config = dict(
    num_hidden_layers=19,
    hidden_size=320,
    num_attention_heads=5,
    num_key_value_heads=5,
    head_dim=64,
    intermediate_size=1280,
    vocab_size=8192,
    hidden_act='silu',
    norm='rmsnorm',
    norm_place='peri',
    norm_eps=1e-05,
    positions='rope',
    rope_theta=10000.0,
    rope_fraction=1.0,
    qk_norm=False,
    attn_scale=0.125,
    bias='qkv',
    tie_word_embeddings=True,
    parallel_block=False,
    extras=['capped logits'],
    init='normal',
    init_std_qkv=0.0146,
    init_std_o=0.00237,
    init_std_up=0.0146,
    init_std_down=0.00118,
    optimizer='soap_variant',
    learning_rate=0.00266,
    lr_mult_o=1.1,
    beta1=0.95,
    beta2=0.99,
    lr_head=0.0133,
    max_grad_norm=0.5,
    warmup_steps=200,
    schedule='wsd',
    decay_fraction=1.0,
    decay_shape='square',
    final_lr_fraction=0.0,
    batch_tokens=65536,
    max_seq_len=256,
    doc_mask=False,
    train_tokens=394100000,
    max_steps=6014,
    dataset='wikipedia_en',
)
Each number is 128 + 24 x the weight over its row's rms, rounded and kept within 0 to 255. Layers, rows and columns count from 0. Numbers have three digits each. The size before them is the row's rms in percent of the matrix's.

# layer 4 MLP down (transposed), 1280x320, rms 0.107, rows 1054-1071, columns 240-319
108:098099117122124125158140101094126145130152147151166104140111158118146145091092143137120116133177112144094129137109136145176103146147163128104099150102119185159097106131107062107168107111146133090172103133124103137107143180130098137109152102
108:133139133132138143101107153130140099147142108116135168133144101146156128131099113156115119124128119163157049173112152132137127094131136132092127075098152128109107156100126135108107150117154098109068101137110126086134151135127130075145127111
105:133119123126085140108137113095140168112138134137147095151092130132136152133185125116114133133153127075142126128107133170124132140099105107095125160129087137098153113171092100155116143119067142148174128108168152143158133153137080144130152145
093:144135083131134114130117115106136133134131165118125089100122057115179118128146145151153168117092118164151139129091094162134102104167140081124125123170164117108114066132137138133122098174140182129123144147149134102140121146105137126083066131
107:195107124157119101135123092142131164104131095141142124119152136165119088141149144151104107142130124119130156138121145148139105105149084101137137106114118133119153182090123159153131113125102123112119122117158147168123077147084100121129123151
096:133138167161138136114115138167159078178130131136152150139146154141117122114142154132137155144159122141172138140161133132076116152150105123162131126113129128103125186153159126165115137075120071100127098103103180167129107126101123101158167139
104:119117161142163127112144106184122163185129111125128130116118080138133155107116107120112144081107119104167144112168185161115142130114084098159151109114163104137143176104090142140114120133111156073171134129140180137143106106134148122123112118
075:155123137121131150093106157137138074182138141117122144138193133164150110149155108172147111174157134138141157099166137114082169107121134111138072124121129124119128132140127144132113121080141126123178117152109117162138162085105135083156143136
102:108126147132113163149113141133146099124111111139135150152064152119148125149130134094128103145135165121129113160135096137109124164097139127126147092155101143119113099148123118100108143143117122126157089138139115094126090126188143132135100147
103:107117120138126109144112136131126087141103101122147169123138149094139148107073156150105113141170073120149137210143154100143148127101134141097190094196185121126137122126092160163118133168144115142110133107102141121173183192117104095132145128
083:092167123105153142117144136148133083170124109124117156167185120143117134146133137094146098118107160144158146138133132140102166115142114116176083093115140118080150110164103132075119140101116121107164112139106138167143135123093135082154147124
102:120121123125091140116097116106098101111116145114126127116139103138110126102130178107174092114106093167170134179120125120152162123093129149118174118135140124133163070139188134095118117096136127119097117142147108123137097112101157080141116143
100:145106114126093097134084106166140122132083136106134121126086126156087150098124132164090122098156169175132120163143120114129131124130150138126123113124104132128133129104107141079104128108085130132110101163089141099112123109140110124136135133
100:107141103124089143129122102115160112101135137140137129153127110094116101135119135110103116141130143119069143133093094110134103147120118123141138120147151123131142153142103146170159127121111133136126144107170125129089093130094135094166102137
097:154128136137123114084132076154163082098125094079156137110148169123113138094172124142132068156108126129172143127140134149090148124144103115105082123149154137141130127145121114075108135169123152121127158116122134145141172125121157154134091106
094:169076129149167069141108110162126117121189141083123120085106088112111157144121099125108085163089077163100162174139087138174097164085128167142161125147104123154159157128109115157090156141125129125128168084091125164156127107128114149135081155
095:133115111161150117123184104152174142087162164123131143134128111113115112126086103130133156131107128130131096155096123117108056157146106129131157145103106137112117100129106136111118177088100185137154127116099138146123105149163125141111149127
095:137150161144149160161163143141117079119097122130106134141084076134149139117178105111099081119156165131131105128156132123129192071147108156120163134161100124150124121144092149153163148115144103057106163160121143126164162130167116114151130141
# layer 4 MLP up, 1280x320, rms 0.126, rows 1055-1071, columns 240-319
100:142127105080119123150124138094122070114070143171143089146109114129153107134096137139116145125113108149159120089145141109125149134119118144060140136148153146150099128093126088099144095107108124177114099141148116099100132150134146111130116185
103:166145143089127124134136109108111119129095120079127167147118158127107149148158124122134130143096117125140143131171113142095117135151127143138110123134149117119119180118143094173155153141110131143140130140135111110119131131128117107098105167
096:133096109117146110161135152137156121183124154090136180143146127127113122137128164086124128156176145153123115135195090172121131107172166106086118118164129101120126156139159136132156148169119117124145149132149142146130123118135101125113110113
104:132125147131104156156118123134127102106130094126119130140117119118128141135131115127109104136152118158150111107164114137140073127145133164090129111147146115162122178106127100122063124104136095107146142137175154138167094124149158125096105156
096:129100117097127136126123139158107165141101173088128102132121077088096148152103104093125152114146129090170131122104132102154113126124136128110113103112137097140135115102152085112165148118120113126137123166118079121116130135178142125141126124
106:134123131120108137123147141120126106118135142089104107108159168116104139093116139098133119136126152117114171072128121131111167148152093106135157114132133107134128103139163085107122137120111092142085108102105090136152164098159110098127130137
084:108134097109103115117095133096160138127124105118182133149086118119077149156104140160101105105101118082130104122101089134141139193110176132116128136184193129128132164140133144099136154143132158133135110129118157116126139159146129116145103126
099:131095131110110166171124120153144122109148148147101114121167122149118175123130058123137111172147117135137091093134111113130122133140183114188144167141174114135105100133087126097134123097086167090135142101089089137142132158097122104125110143
105:135084142127124141118114127117117109201174132150142119097148173117110118141117112120139087153076117127109137104141127152161129122110124120158131089154096103150110113137115104124166053127100136167139147118122138131132135146121126115133137160
097:143137133141118097122077065137080137147160096144162117120131123114132118102128128135168140220156165109136114137104117119150147141100081112123131121109142143113119128103116103095148123113099099098155089155131134108156105107123135106150134119
105:154070097140093160137103177141135110167131160136142086126175112128109116128088139064151169154144133151168131128170115123122132102103135140109127121171154156138134136100138159158159115120124130141143125136133125140133115170094118093129122104
103:156106118151129123124120115099116146120163181127086105143180137095104146166166109063179119124165097129139134136167158119144112107156108127114177137120132122133133099141093148135100127099089098105121134138131125124109049149146144141116134195
097:160097167110114105134112136145152134128153170168107152168116119129166135135087102118135119128166083130092168120120154109124080111128149092152109104104122141068135132116109129100109134123123152132132145139111112167133096109130139106136149137
096:106105130146098137122110120121216089130161128139094125157176156119156103132153116165142085097141160136137118139120151098139152099102140124148117134161173132120127101123148143108121131160125132127125143122131130133088134150131108158102097162
094:113143149133144130128162137115125069148158128132118118121107179143165075127098119125089115114080107113135093113168153092091133131135099154115122149117097164107126102127150134102119148132130160084144113137128114094151166133118102132114104130
099:126105103114109071120118077134132108120119088123130121109146123132156147142160151153129127126174137129113123160112127104050150117117127104090144136127126118125187158141128137109157163140131128111161088098140142134104132119107075132170122143
093:108112146108171147123108098152145095116141125152114113110124113152171109130131113102125122153154136100111108119150115130148111163114115121138107162097152122115150099131146166110135095118103140120119090126124104140120153161078113147112115176